config = dict(
    d_mlp=512,
    activation='tanh_gelu',
    norm='layernorm',
    init_std_qkv=0.0143,
    init_std_down=0.00215,
    optimizer='laprop',
)
Each number is 500 + 40 x the weight over its row's rms, rounded and kept within 0 to 999. Layers, rows and columns count from 0. Numbers have three digits each. The size before them is the row's rms in percent of the matrix's.

# layer 4 MLP up, 512x128, rms 0.075, rows 218-272, columns 0-127
097:498524547526495470485441431505449524494537457474453438490385511496491523583434490523471551461571487532513435540420542461497518520521478484468505485498472470507439542430489589538420492488550574504533482518481545462461540582555541513447524486532527470511468517459516529450476526514492496499455538524476539448469500578423439487520507475552549533510460509501553484545566498516556494472558
100:508447523415542531487453557556424470465483491493499503494518510566498496498512489543459523563416511505547507481502563526561531470498458573524500528507475472443514511413495514478534563462399501424475495516433484516492523449596608508500473500488538486566492603539533466480451525494508477561551510561453491497507511488534449527459482460519534481468557453492507531539516468490549423475495
106:508511532477588502477479515496481522453476454490555470420427484484418529467523532530504495491516448524520497563480447450562598466492471504446544460581513499460520561446474530519487466498390568548433557510480541524525485496566506565445503516531469519479404507524495472484573475503577466526454561528476499459513488576475448467499486476558525499516523473458525512496552488462479452541493
107:451477411544481493481497515569520475465451485504507523531457533478491463537421510517503430495508488520495584531531500510429521477517532487543510464533497367519552469524512505496553467531571490424519487460542508505487541520526523426440448491574518509528551556443448460488515599514528509494467467508529485527535561486467525476496558476530462532465442510482528504560511516538463360514517
100:538406456545530557464500464489543513499525529560507498528402522550520483464507440476490513476513472499493469561509516521490586489493510521626426493519493436449475522487475576421500499508544468470525512484491495518503481443544486411482480481466524521531500457465505476541532453453567486479584532583559486453494594524530460477512490444538541497449436527482497482486556558517489510566483
005:515480518555470435480503525516497562605513552535505582479457479474446496503472527529481426500516554542502459552487427484495449500485528465526490479492491484500482467534540525459492472457467519524490442526460504462475488486555545543476569495493525517504462515532543458487475482508546413480508491402484484556516423499551532511482467507465435510515470526493536324480539413540541469561515
111:568476441456547562449491481500502536459482414494474544533510472566446490508507505498391519503481521513529506570489458497484530530557527523477485447500474511410515465493546501488451492523531518428527521452517497462494518516506549412458548487512456546437597522459534535482461507438587575476472489512518475554484566496514500466416559462573492482503463483501458499506526465544527492601528
106:514468448505465462552530457589524485452483502552456471478525503537515519423458502464505478499510516495503537542550446529424520513504462517498516490492547518442501512499444529459507436509446517512506596527459542531498577470529570453428550434508530474469432459490435485567432529470552458547475592482517540482525500539526415446499467473452535541475498495494589559480551473521537548536529
005:529576476513536460509514499518515403519512539493533497494546500513483462451495513499452486489478495540423492508474426535537482485510520471461488499549519533446492520539437517405458533313512529523519451495506474471517491537526464498497634473511465525506509547492517487498511458533543519527468516472476510500472502475508485509528481433520539467493518504604422399463422499555470493505521
100:515499494524531491506536477514459510450409438518497518515486398540520473527460511585554564534495494479553540489528511564445529520502490484553502497511564484413514538497547461494503517476453525470358552511462530431559431560569514497498585496555465533535472493473529482487439491520580474517515519513511478486491467481532429511491505543452497518418524447520464482576512470493489476561482
100:474429510515519488460496542558483520500527489491469490519471483551511475551454544471478545487507393576509514550457530534565530481465464602528504453549490489486447485462512489470471510527438520511546478554436558463454444460438523511480479480485488540532538570516455479544543492506534490452488568552515450471502463541449537484576476414564475545488491423455431546459507528499572435496462
107:533496470577525491479492471525504452478541452501528447452511563517412484502512539502547414484502514508467478490529455534536522454502494484517512430469431499551461557524511524484504451469449493521396470564514539543537466526528469462480529436446549473556452497571501559473505529489484499543548550551504554489507500485481461574612531472555515511531430437499576501476565466472536506516419
101:473460491505476546496442484504537551509478522492492467399558449555532528464540520560496495513520455494447483511504513467509477613534454505475497491542482496460426508458464550507494540488481524529480527506535520444482481491547637437412552431541554529466529482497520542445601497467396549523503489483463561553487476496508479495488490498482510484441502477480468552523519550530487442575456
005:518543483464476488510458504519499480683514520535548552499515474464464502484501521502423456458477590522428488547490446454507482494508556491523513447522470510492439518515473559503455444432486490541493455559525512467480492524551512501512612492492485528550511543530506447549511435525563549512534503453467449564542474491491558513457488470492486499466451512548484523515564431488545429524462
113:525441530525494476439489537525502488482515449536505469499445461440507521494463436565471487521535546566556496481438468506479555530509543523482578507475508429503491535491482532480448440516526503484531514528528545494516428565570550456450498461516479518552507523433504518493464540509547566538541502425508506549542478529568410405460459451551446486398540465523554515535519541494439536545496
108:496426544600479518457456486479505510461548533517465437552383432488535554485437478489466509505465459498471492532546411503553593521464557492510530509547518462534495515508464568438593516528477499432436563482535459544502500456529563507479498496486585525468507518516503441493473448545543528503479467529457513496562472513494466460475462529513517508506516449459507557551543515567522455469517
004:488540423482426545506492590503467498546468502495446458536479497545500428498547476506488436502424504472406497475527515521446529514455485492517500482525508485509449457452508541403551532469523555465483474560515488532497483532414518519538413531513471490497492550490568439508608497478473553519426536499494457477482509515467478519474496486485537521527520461541498429501599483524435499551409
111:511515543475443506484483466488479437460533471560564487501413527440474502501520458519505511521488456560475464522496474487583519590495409519447451440539444537466492490482497560489536451474493539493482538575477600540460492517557485506539491502527480561548527431518552481469501519508518545496478615540493508582513486526520427522497490462486560453509481441433586500466484530497506478519559
088:500515540510567533497479486539492508496496514568512533532524522510484515481475542495440457497472465601469516479488452584433502485330498491561512467513525466502546442500504520463430513496533526493532450580458494492466521444472541466432550480507513484536555514466454534456555521490552540468441545488559489575512588536514521527463479439492539479444493542404521468522500506507474476463490
110:502518495511495515472355469447530483472477457585495484485469509441434539487471589511419493447538473562443513486473503425472571527478508507511614487485533508539521501438505457502486511509506516564362568578521542494447499474535548482513545495546518512509467462495550502503512509513562470490490518504461537521484521524539386554494491454497513516516507511531532552523507475504486505478468
121:459480482519592553522475521549494408485527581574441509496401557507468485495509523556555486489419495533501550510503487514494485479487459512534516478478469520552448516501502514534462528413485555485472552524457498552476484529486586437492605429440455484545438514504512499442475611457504514546515517495484522484518504481450429469505504474544447530505477501544551516488547466542542521487456
103:526530533591495512525489500494395522478582465513477537499432486541479418508461483508514506513516524503497489505507511574503557476541370537529509486472472456444575570392520549482478506493424478501494533493492515505458465484511536432501473531473477525578535546467464523524507466461489518490529562495487536528491564428485428484517457467600534542473522461535516503458530532512477472512419
100:553461496517515545480492536516539495483472454487577504478470594508489456468495520521424402518553475539511536523469464500527509553532473463540528444480479528444555486519485458509451532521489521463471609468572525490506521430489475416484517471537482491582502495523492496507570486495500451473495592498551494526458567544556484487441473442482582462508514520455485494475478477538598471446417
089:497544534510485486559460445610501526493513516555462507491549499432460423523473496538506579482521500531550461444477487506506493524459451543536612507540450459529500524484470523447476490447497537499528539540461531490543545489580570520440492408480540454522408487481447459439516568443440468502511540512468491535514551582429509531565545496486490483508474436492492519531504494486503536455510
101:525467436507466486500552590492553481497619552486428489515455508539446505534450516486536544524545552508469554523511417506513480503445559536555522449531489503498512507497520478505435496488533466432469522493422453540506485474513480402519480463516460558520483501550488455556460555449434506522453505503565495504482520459462512500468468439580494499478462449541496546448491516507616508556466
111:583519564542423514494430444515477498480551526566476507478501511500495496565484540511531478475546484541492500513396506549468572554549506474468519468516473511507507554468554563485514439461508542458493586539547569561486527497462519481493493430507478472630457470489520499448487485510454518519443523528432562573473490483550436489563464448465481505518472438464549497483521449500460497533495
095:542529479510534502460527447533458558499488417621498571512567499513533517462489543496497476575482475478451462452498488495508571518506445509527504456491430492426588532444525537445436511454482517531545493519505558527516567499483511449527449497525482574458535487450559395501478491464454459505468477552534467489492548457572508505537486501573529492533450457426479505495539505536511438513508
110:499471427518491451473526500525466496471523549492476485533482434473400556533487578524547487503472432512504508532516478529423533522475549529473512498600528552462489544493505506500560480480470539425447597553560485497475467530477595496499507489431483521478475550593492488500470544545497485483477509537503439516545475443494474485532479457521453540493509457452573523621493460480542468451525
104:577502530470458512475492489542513482503588466437468483487478528531493477598408509510482544464498505528441492527454524547476548498427414502539579493465503457505484476468560602480503530481524464424576531579548505610434480461492514506471533479438504544451471514499497424488508528505459516464488494508511480603483543474465523457499428485526515499518456452472502541539480464515476515520510
100:528500432501448510489396489569476457499542534469464493480551488478533483489433505493440491530513572563489528513498507448472490547464507521501558532586491468522565580488561512507500452501470493439505478502501534514391494520519584419450495479432493484511456555495479511508483519463524479516535538471503466561585540504493550443473604476442505513489561529479400485492501453483470522533540
103:512528543451578455398537477510499497471576403542476408434492471500453500497474490541442488541547485491518469483507478543505545474546516501506529471554487502506556537417478502509476467472536533478465523531448496526580522472568509429471580514535387503536487463515454540472521524475531546503565564490513422507509575542510472459432580536494503540507539470500481501505513508509494471553477
101:532442459530491479463492512547501489458484539533525498499391449501527458491473509495495409491588514521488487459537543525506524472456485485564543437613424478548522565561547525530499501476508492516467509551495504554472544439493452502514431481548612522505468558415516526504556461533485519482452519484584540511567500471508524485548546533446495475384496468514498504491489515490475523507485
113:561532534532553538503422465578538465482490448530472484398490538458515469464438489567549534502500426540524528502499430474478502493517510540479541474516464411513589558439492530461507445446531597467531441547503518520548495521527567488479470514434469495497524504433512580491449465477469512536539552497500526558495529514565469509524468565486525493510413500500436542516483481455526487506475
105:472455513505544532478476573481503585483514471515461532541522503528477520540514578488540478572508429561491489491472422475520519508436466452480563427531518522453413483527488459467424497520491554483495514444551559491560503445414497516445568503475486524502480494522520496452526457483475569472474581514439490530503549482504546431513530499526562471474532481528463524474537447577545465497405
107:534488554502503502474416500541527424483416494528479491503444521452502522500444469566519480541374526539480453570555431541456510487489417532554543480549469503545534543507450549494495468448599555455435469458430462499518494491531483526501503519498533533473535438475576507537570507484501567476543545519502496606492509432507521501428459537497503506474492508514513488493500475507519489495555
108:562463485511488515499509446520443464469505470487465472524531483570467494505504553519484497452472500497555503516495498604503553524508461487480490437483506507467537529479497470514500452487533557475510562546519540547529444518502572458453525495455482502572407542560433506473456478487523479596551492508546498600440517497466488458429557482487582492492463523556463519564489427447535505598433
106:485527507453425473506532498511502506490540508483541473436445527485513511474562550525505470517578479497499581495512508561521523500484395519556465486496425526402504547550463463485535502468435461519444556555485516466432476534528467486537489455404535528505452512521532540467506445529528535499448597564489460515513529476577475482529505437530491504529439474491521473523528493593585481499447
006:520442560454522484515505431513485593587478508542545474508510543496538495516451508524536524485549513482532531539521467484520491507471495493524454484478519518534506495551499471590487473358472605546484529548476483488431486510547486465461538475463529512493522467527499502555497534505547514529478506500535508497564477475523511524527490516511476514519498545439496311460404436513502472496526
103:468458569584476535474497468548410470493614488449518509495482436587524483492508550485498518487540470489520532524448537488527515544493513501518481435463494469534500464530480502560467564484519500488459507545502587488453462508525507515459517501404429508570499491535391488508429544449437498517473534538458463489536519490497495517507614478501479508540446500558430495481516532532553447539471
097:473456496546585489518459484532493469483599468478417469540445515585429463582525452465519484501484512531470543512503444555546514485447474503567559473494417493545410468503491517440497503487539487445474503529468459511482526508483531483517538471381496507499485530534491495544458516455560508487511570535517568497608508442437546491478457485518490528502500525474527522585537541499501530466494
097:438534557480549478502516560518462482467529429451497429429479516492485458460458523547479493470501470506514557524503526424505461550485382577463533471526458419448469615526521495516475517500481524508534496558455562481498505504550546530492518508467465506568529513428531492512501493473475496592552491492518597446453482520538555463463519502540547538476525463492529542480531528559474481532433
109:509541559477520478474479467460483552486469440508504485431421472552463512512492565486545516552458460487449467481423503454588510507523519507497501516496492498547533563412387560521540535473542552511505487576458578390524491515470516535502506492515508542496374510515491508508532569506452490495558496545447438523503479511432498511500521498537521500464471496556497532510552442524538433519484
102:522458456502529462505436538484465496469486432480530471520541525619488523530472539421467558515415425521500470496542450505472573456534504512500476474549545504473544533469456536442578506485506581468521496615445513494529518496439555446445531480506477501505487510560422480473498512518549499537564515502469429552494506530499443466469519524538513558481447512453494554497556501503542435542521
111:436523519525534546483430418549535474493508481525457521490519532524526477543451543514505491505473457560509523512445484558517512466465472511529424454552503503470572428545470492504492476499515494493550454533523498554487572444471533562400504503547517534555460473489420501441553521450542470560508468528481491551547499521456552474445519510584489507457446518439428502531505514567592479517426
115:454505473530502515525510524520502534449542435528537451501466462563456553518483479545490512498451453503536589513488435435451533492503519500585605460517456470473509486549444562510554537518479444472474504490523488531470525576555533544474491495462508541457543591432465441584472593518531473517506508565557448450520474469485503505424516484533469480481478421517455509518480505445519452543510
118:528482463523532430444448497495519558467463477476419488514519457506559468471475570530544512539453476577505554525487517521443519594474509467437485458528456433533447522487542491500469414512518475470524500542465514414488497504463503432419550475553415534548469531470561553539529551517584470519512509479532532507611501538459487493464537492503530580463508469507509522497516545547533497487479
098:418453526481515492508498520488449451484492473530548392495440486555501491529423513460562447540481433567455502481462497493540495498599486523512516475526531535513473534505517614524403564510502491477496564525519503542423527472569513535487471484521552558443550495452504514536490527505478503499487507522523528473575437453394560510540482521523444500454465458514437499480509504546526469478534
090:502514488583493506511483535503463536486524442505515459497485435494493530541530474453456447497618399514485518499473516526490516603448511471448532386492482500487516500481509488535538536489501539597471584542511558519530494409473495491513535505462438537486549439459466431510553495451509482520414452491504505505502508426497482489522473503549570506529445506501543528505524513583542512481437
006:461459497532464581444482596492491530623469475482482493517464466521473492450463508534522518505523499552506424490517508570494483526497484507541456491503435463521528507492443513472457488475470528499448546426488551536536508543449505465522441455496468478476472468465484528474437547517485565522508491619522553469518567548477534507488476489513477419544533456528529351482493538442495508463508
104:515414456535512538465501454502495515469528540576497494573474547563500538486509518503530508530528496464534452553491493511493488487420502550490495472553449509428451560509507419518528550488545478522490471459553542564367581590450491466511566465430475549462501548514461484524475563468538522502456474489500466475486534450542546520453445495536506547524477435444493510548512451539536506508457
005:538513478464478585479457515482488470652487443498480471579527508529493456518514517554448460483543486533447468529546499548519555524497507500518529467515473480537517544507472531390507503494455449550441574496527552481516484574454520464551481500529460480525504517498463485516513532482529614519482493585489549474523551554480520464478516521510443462467475477536472371532465543500514470475474
004:514504409471532456583518464502526470397483477481504495507524507485536506474523500418575522453400505415481479455445533390490508501531533542506570506489494508503446477466502482466483526490515458435522480566469470488502457432433473486496390495513517528449493481522512485457516431472467515474484529490464493430535524480495508579459506508505588487484539519536539566519517533436478535540442
111:571529536499528595517440519516468533482497490475533524498468493484419482497549516493503504539485440498473520534578434484522602524501507503488554469485441529491419547470501512484456481468491515526469579552495568484490550512541517447448572495499491487485405476461504519494534498389494560558509521494434535537504533458457466561536466496459497501587415450429513533497508489503497540429489
112:506549497543500524488392503507524519496506540491436438486460487506529555573466484468505484456561526540453531545424469524485526561467498439451577496571461496565445525448515513529488478481509511457485552463547505453435590470527537441499531446509596497489526545479520472425540534507560486441468475522452548478526458552492451467530480463516522497480483518485465502461515542522572522545404
105:553543514533454456459501440513515520495562428524518489505559432527475537519437578483485482543458488521509555509494507480520499484439556520565512472572532535402559565474553489502440529486522550441466464551450519520420484466493481508452462473533499514424460468519443520503553498452477482546499521590486471456433442554444566593536508484497514485452519500460541516543530522468529482481519
# layer 4 MLP down (transposed), 512x128, rms 0.0701, rows 218-271, columns 0-127
098:476444588478523484497523472445501449462440537474507495507482455526504581505531526424515469478460553536564495555551508536476531499532489533431492541418424493570547464482441496534524492486535508463527531560490487501549527533489493523522526545484495559487553471508601490508550451438494518522529519523460475419454446467410492541451531483432552564486458511479598486489534542509491485477439
103:451513517505475484592510499538510509486467453477436498504587484553536409504525509493518465535468543486468443548477493423496492458509519513459514509421495545492554460464550457497453547493493472523532464487559569529548453506512480485544511468459508434481492507412447574526472636519568532523490505499451540519476500505556504435421511514454517580452471480498494501522511482545557456575493
107:524495490447495504562511517515485525462474489497490437527487496487498551452526407423515464489520501581501528469454470541564500491578557533416547518541451592432464475515495492499459527489615552505427521507445509528576417552534466526462561475521498505485428504552550511495491502498422504468433487521466509496523541518485475519520509507516447460573509470483412511485459445522510495558514
105:520479425462531474542514510442544484522437524537468526528494497583483500480493518547481543476469567510403539546509486412557471517484517529456561537517491498533411502492479573560431555528506464501541535560506468462455447491433490455478527528465453478473412547526482466519499498498454519547556554464467442501535497524543463543505460548459474515569488518546540506413531456440498514485565
085:411521456458482459546561495514493480520516493476541510517462525513435477489515434498495478483509570502499422400550519542456550542541492511452506552537524486488464572496470553441495604501520530518528469554440545480494460480498555552567478515526433493497558495466479556498508517447519418513479451472465538468501497492468545485485505566506465490590551434441464474554482501556440510480578
003:502508530486545544551504481531505488431532462517505430505521560411501538498464528551488496494560486513500444488519474576521437484496410539549550484502471514575473559477502516504458496525499476492500537531468533546496524505472463397483504486497420428511454480545429488470455411471462448455464488512487470435435500483517544525490517460423578544525496513578520490512582570464444486473456
103:539518487520468541492532462440513521497437499542511529510535447449480491492550463474519512500605514467458515455590501440525478484490467552451566519548485482544548476506511494521414472549502507568492538523555465465481543474487481517471564461573506434508361549427483485436517484421518526511494533522480547462554510473560506493485465500491454535534599523496410496478469505487468506551484
110:490445478502499395482468539611415508443572507564484525466484510484551516522506521479491503501520490554458500501533520487502512441523508501511483497517495511461496483484529492532436497504477517476445521485524487470403532573456452474392483483533474464418522551502488568514500505496565552460472512509563490522456471546514527445529574466457549486489565444550545499575504506408529563497437
003:505511544471440475543516479542459555402400496485470585556480529484497529502549522509521529485535462462451511559537477474509549481509514547457520455405558508508509393437497490506475534457514504514443530467498522562497487419429507489497518475497504514542470469507551491435471461459493481507522461480518527474549548509515449539491482543480417555569452413456518499458551527410462479515474
098:513523478533460511554557507477461518470498517522476463489482558558549481542589432587515411551538555486525440476495506541477433490435596455437584521415511515434465491491540551504461498497454463503486455491491508573519483549460429506533480467510501505525484530554539503500520459505407518481451482480433455468550508479478457459484525499496535473561535500523532487457535500511584533560484
097:517506536508444473522511487512488443558499480540564497397480503483469527492514529502508453515516557566427476420451516499548472504512543404467509567526545444510465484495495521519523461493492502434538487486536472526502402469490504533474467515575531559518528420500512519457510538436465518458485463526511588504469454500483478424541547509434511501471470543529527538597480515423510518455603
112:441510514453525549544565447536570476473469576518464464506427485394455463409470479483484538492441585553486548513587533508515482486482470450524451502534421593456419508474489506510485499502564488549542549526491546480455525511486556518526553452525477461436499575505496562492494509520538503478512503467532477491521491460491528461523501442488577447554521474507515510435503506455490499486558
101:536575477453520445552513538475472539501496485493476541527505535596568522470523552526488541449540479476461437435530538506512434531478505542467531523538557447503448484499504504475502545505489477469474577479453466484504448490459466538455480481425528567466512500545480537483435436491508557583519508497446572482427386560495510520436500522559432507531495479475562523483514519447536544451530
003:533535486505511521566545481502483534381487496524485558479490576469528504535490572492529433499558472540461593536486474572566500515502466561528605485413485511575501502488489470488521512494521500516485511548479535524498488553484457493541508481517525453539463485516466527473442399483457485478440462503516574448540553493524538494506480551442531541555481453464529509510595565465464559504489
118:503487453549476504542409487478482455537505474496489512463584500555540439497506482400534474398446453519422569533521541514509457537480467476544591467564477579541556512547551522484511542492481522458554548485517483490521472520434533550456541533546515534460483473460494553459510468498443505506532513540515479516463514534429481536483512511386483450454539526519493520515502466423524542485473
104:462412451539542521508513475528487509491498492439519483472559534537435451517561501506460503456485438509479458522489529470467460490507576500514491574511580446460520456527553571522453520546514485460481500547480501495495474485588502478471471506517451440462511584536412506409559541508393558452461480445456501493496531529487545476496484451523448500507562540496575524501579529508525488533444
003:537531559449505450487586533513553492561523513494507567454558554531504519527506528511492520443526497489524592533487516544529464603566495458480544498462445597469556524513522528529497524464519503442497503525541495502448474495540425471470557556467500528579515412516522531518485572474520484454493510496530557458576463512521413483486505479518501493469510516501553540493614469521495537523560
123:482580462506471524533506561447461425513457485516528430496574548487490440487542578525510435513483486503457485529498571551516528532478555420516517583524498479567429507531447487492485548447505463499547452479517522453568448551486473469558430505487550504531471458470497456563477514538532586447538483505476517465494429518445534510480585523523500473517493510509477525392495502522512471442518
093:502459435500533443494489545559476522525527597466456490501499526469505473456531464467498512467482487407544543536521517475458505538493471564445537529459514463556463508490537540545499515482469541467571466500501437513506489618478532605526563582461446400473485467528515521496500486473456528403496514564433475460555516481540486540554476539462501456549522511456474498506444467520483544476484
112:502559462465537490504546540474506487485455491506445433505502467467458513477559479479519543466480477438440541528501593492519605492557454494535494505528492580493477421492481475469527541476536482452478500472546496532536460589497540457469487462458536467428495486488466554448506552511523438468513457526563518544471510538557474590524494525516487537425554492463569500489421606516441473518508
125:475528523602452509566500478519529507480442578575481509577445475506515507496424511490499562457451498539481520498507568464533470514482466476536546391501497493484526506491538468454429572516545542544400557537490578453445488464485460520480472507454542549494488477540538482540522491439490545492464462515483488465521484512487502546478456510513604489450458497508483459504542483421500440519572
106:518493506518534502467524502475535467420469506529541527568455566505488553501498491542465440545479531483495517646461483514433535493514548450485585546455546464525507470505518453496563498458517563452458561521434444544517539482446491494514494454523509453493562477545492447573524506490548485535522499444477467501439521461502479470434526470571425504453448561518529486552513499516453448439456
091:490529441508490406485536515495494494497494586474470472507557458430456440587530485499510505539471488527557476505460493591504508564466498573481399496583528483528585460488521507544521485504514525512517530509481534502468499558460520546449488539560548438453514473462528539503461448441525484417519483468519448453542532539493441512527474559543484450474483471465494483548456449532435519476585
093:442517480467530486549493504465447517540474532496598508510467485512567475505521438531510540462490489607528470480485435463557471533579447534520487589535556489510480429512474508494532486511491490512527462492516468451466484439416438542509508517517403441512519600488458532435519472480461523520516489441500518497519505445536528556429476548447527525446522567495466510555468443537475539559514
102:506461504496535463536516587526502516474439420464520557483484538483523492509484430540552522510482445506490473426512493498463432557504451512460496571543479500557480509536469451553534498497498499512479540492507485520493600394509569486478488542516549462472514522458489568480562499513551455411494523488478457523489511476487486527442482491481460507563543518432369500470446557526570559462529
104:468468515479536566544558462483539478478505465515475527480538420541549497442484472442525438571491537566507526517528511453508508489528540562463459487475448510459485405434515452536459515507536497568464516441524491444468541519483509522486536560521568505473466512508565578534531501461483427499507440460446422472487465545495447514456485546500561582510438502493503513516515413500576562537519
091:524526465501506465463573390452516549471487540523517481544478439470481502512490500482542519476516545453505542513546550457472545527549494453407611492523509475530598443422462556501535559505485528515520477496542437518495517527534530440473449491504536516564566474562500452538476517493498500491473458577394491452498462508476563499477426541473542479437546491502443491482460537496517511475516
111:454471489420538525496552489472578502476471510576496448482538546494487496567494550466551476549504468524493508519428533550467504460480494488446536551531478538452501578443494477495536466498466491500554532504508466481492553469564449457421506477422442443520514553475580552500470452481517505526557562477549471471532545477484441448519480533387555521550495553536500517450549521476509512521414
095:397492520472491507487488491430495425496506519563476486511496554488537500468515520549571363496411592491524525511515457511495481466476527491435542463527498524521489476522486502501549428518535529521430514517469490383494488551520470506498514515502492469487435514466561519533502479429512464528552561473523508470507518532591540481481485492549581502486515529418529503504454575560509531444452
094:515525522504453399489505517460468512510522530509506578522568512465483438504541399535534455533519514547535488442475550493527433474531491461529496492450590509502525426447529597456511452529436496518526473529502458542533559522415502493579512478456547453481432535548467557469532483496496411492542502447491524458511516467544566494489518584520451491512517525446470498487500481444460515510546
100:445537454518541492474509519567518449486563473551505423524502445504448542442570516446462502507496477529455458505458458477545408509521476532512509501478482586580462548477494473502495421523526582446503549537457460499481562550456485500425490552490548466516465465514488539469518472455460394491539486526554480499594559513476544530547523522571449504481547510498523497501521437493476507444473
095:485474604503538478536509567426492488482530503466487475429468557431436506476534488464504551556483453600569493487581492526503459428529504433498454490467498503481535544515573539497531563522463476504555420562523519469532530570566506488482507466469424519443449511480446518522511433520535505485516493517448518544493490529460533498511539470451541511487469499528555487470425506500462465417462
108:513576575545500516496475499503482495451549517486561464462464587489519510459479450527531468473572509513573491410473560523489478507463492442475517528521472478438489510537531471524521457527523450508517435488445542453543462421514598517445447506451523534559489487507496493497454495471575507508439476540583436545503500498498536467525506498494550493587526545439508488450504486548409485471414
101:477477436456446482497511467491504498497461516472535438469524525502450409520534492508506520428454515511505469492471457532551556545471477538467503466506518507600450496475476455497510485490532501476537495546519462541566442512572429548475587492595602491551549424469471524513552545523486515436550474501538491510517509545475571513424517425464463415544565517468525535492532464488493517466489
110:466473482484561494451373528463510436488485558527552532489403553492488546486577427505493449495474474462520583476476518510483480481518420510494540554489499590494440480554532408510488508483508546537568532558469428447546493447480478496511490508539538555478508512557541523489520467467491463482506538509561487497546570507477557510406505455530497527536548470499505518475517457453466510491447
110:498523416494516530435472499446435456416590542514423483530486524489529557488515486454542474452505558506440498489533490482481522535506480524464539507456523538446557567486486469547474541473525490545545501504531535488515515511494474464468472421456488519543540545504440426541513485543549449523493486421520592458502585615498521501499545499505512546533448453515548500419456506536457471460499
096:462474484565498497411465551515518514468525525576422494452534468517502541485510488548465525456501560504434562536484507498508505408422530517467486526530493619552496438521485539514503530515483457452499460510535465477502501556534552439486478533493478473470469430506470441509456517493487567512499485481552491491398504410536493555516541484545503582495523435514577495463496572484487567513533
003:523529478558513508483458430497467515500544503472470469516501506427507524475539488521474501605515490517502470443524546532499429380462432523450455509486485479509463536500447533513495455529483472488535544484526582553530507476468561509511459526469457557478464551488498461451463464471504529484536424523420448537460553449493602538510476509467513456522607537539547489540504549474525496406530
093:493476498498402543464475503538530536475473512509505516535545575484625496492529518482531500471462537556492543520378504493454457505558542396490503490538497518472474516457542419466538530473499509528467549575496494480532447482475501496462429473539526515579620487510491504467469475481527503461441520528501485515533510494498453464555470461553493498444456491538534499501513501565470400450529
098:424445432463454483458446424492507479484495478492556490474567500543538473535497440508546520594574475473505506537502445547480501496514468481495604540523478502536488535481489423436492479486558461506491447473515485557511563486503505564480488530501478501476476495536596497575495500430493493488589512455557524464518602526559467498484498500509444489569454542433483469476485463521477469575525
090:519416526533520470525552497495482514482482492501507482475553494557532496539547461518474549466508513460411502442535562499447475505526558483447555490515485488535464492511539602504505445510509508558501470472435496434514452579457478443479500531474511543502525421490599487488493509490527560498544557479468421445498533537471514458513496555526530577539467495540603476450479490459449389495518
108:502516458472485438486584537478577617476561533531496595531520467455514586502458498552458489511509441534478501481508434558451522561485492439501462508475476475500559494518466543548502485508487481546501463500464455441468536447419488503421459460516505458461558583490494495524497436513549486538483561548510530454475481535492509483451484445427506563428510539520479495507479483479580518526519
094:477502464573426539490510511514590538485498461464497548506422568409521484496489549546474473505534525467537508445496418508481532458519514505510467484489502465395591484565491462498438537542512491503490426533485589468507495486551503523528476498442534511463522493456496540505466528599487588525447498537472481472568511466434449452490460466500471506564493496546508509560510508416530507454501
108:483484458513561570415480430450529479460499505477621494527502513505461440404526477510413551520561544481492455535510444470474490490492568515493520544490544493462484507458524562494562567533524508441492530535460482535477452479475506501496557553445456523459599509467573501505508439426423487493531521519566570493562515466518528511531480469483462432513486519536522495469525533491478493465529
115:476521540487521499476456470543600505430525420455454432523532428496502501521469527485490498557502558485471521492547457491560572505467486517477516492507479459573493512417478426544463472502493452517496463556467512518405466594536513518514511526545467512524490499474513443534431411498552434523481493480548529483507485580529503506499543507579563493442473490581550545512474466477495429518538
121:415494505539447471545600438536448530494420485458453478497507436499507465555445532512551499509509490557517508547530496515543486567551521536430456554551545484497483484498498457473487517453497537502496496490482523602533472535416473501520447506505535501549526445514525495536476516529517537523464510462452420545535428504456544517422496544432474468475486443494520512459609459510542446472553
097:509551526492470499439582506477514513491550463476458510511487488497487497492465453491451465610451580427423491506473533514503544440510526527510569406587501526521561551455453504503494511517493479570512499536479484523500454509532530498543479514499495410525442571507462397490489469482447494495471539538463578486526529500534479449586500468494454556511451514488520503438467453528476497544585
097:550435462433441481516500527519492478476573494490491499466493490490578534524438424491497473466525524462497577483525540488472500550471391534512539569489581429534548545504521542490547485522497480462527415435533484449459540484549503532528396520445569554553544509487502447479465583532513491506542499530503454515494455558475474458466514513545456530496522472527408475484498482517486539443513
003:568504565467534490516519507459544515483505413488475442530510453584567473496520437446509512486466516479573557439457446492490570487560476477507470503491515589496492492468555476533446596545528538512496458489506493436470479467509480550463513477531497478561497468538430531595510535589552523522529473447502512524542484477519487553572506506539517498448491546501453518530418410489552489522506
097:548501483463514499486460510551459481505480459406507485429547495497543437500454475590477483503449515544485482508514509479460529484639532522566501530507490442545486463488563469513543452528531486543610511427510519533528436559401435533513517466582482506450503448496546531498503482523433491537503530539512500490455509534495567513546431488489485501442440541516527488532512480461497489456563
003:504526492509501467529523540460517538382482456459451552446457530497530492544509532462502448472556509485550604471420421526518475500530465491480525508403437545452479445466467518508483503488527472476536451482481440485476434467544421503434465497488515497500469433432496501490467435489472483467542468408490575482524474459528515495495491516503484491524516440467470502577450462408496563517505
003:478458485479470461423463472505510497528542516563504499454473529602466479501412404448467484500472446577416511508468575501483541509467510415484466554512505468434520525527515491471518429454434503522533531531556473505506491542488445532496538529480492502470541481574472522449519595446482464497492482479504444475520494522473432449438477468501497471467508508482537486434433488563536446448562
113:485435439486500500561528467460547481518417504506501493491465419487576512509411496509485523570517496522455533495454501466592525549455467484514477450558504537501555506542500468460515552470509527475494492537420599551495569461478457483516431504556459528513470544527490495520480447563493485479506469483484520478498452498482501475532491619457559388558567473531519504495542549451497498507534
116:533572556527481580497513442525499457457425512514537515407450476503410453478546509504504518530566527530573531461541460475476499426501569498501490588481412468515506484454449542482507508522482516533484572520496499465461461559458531509531555506542529588539500449496545536520442526452532463409442548483469461496461497486570493488471454493470497521547431507496563492539490520530480484480527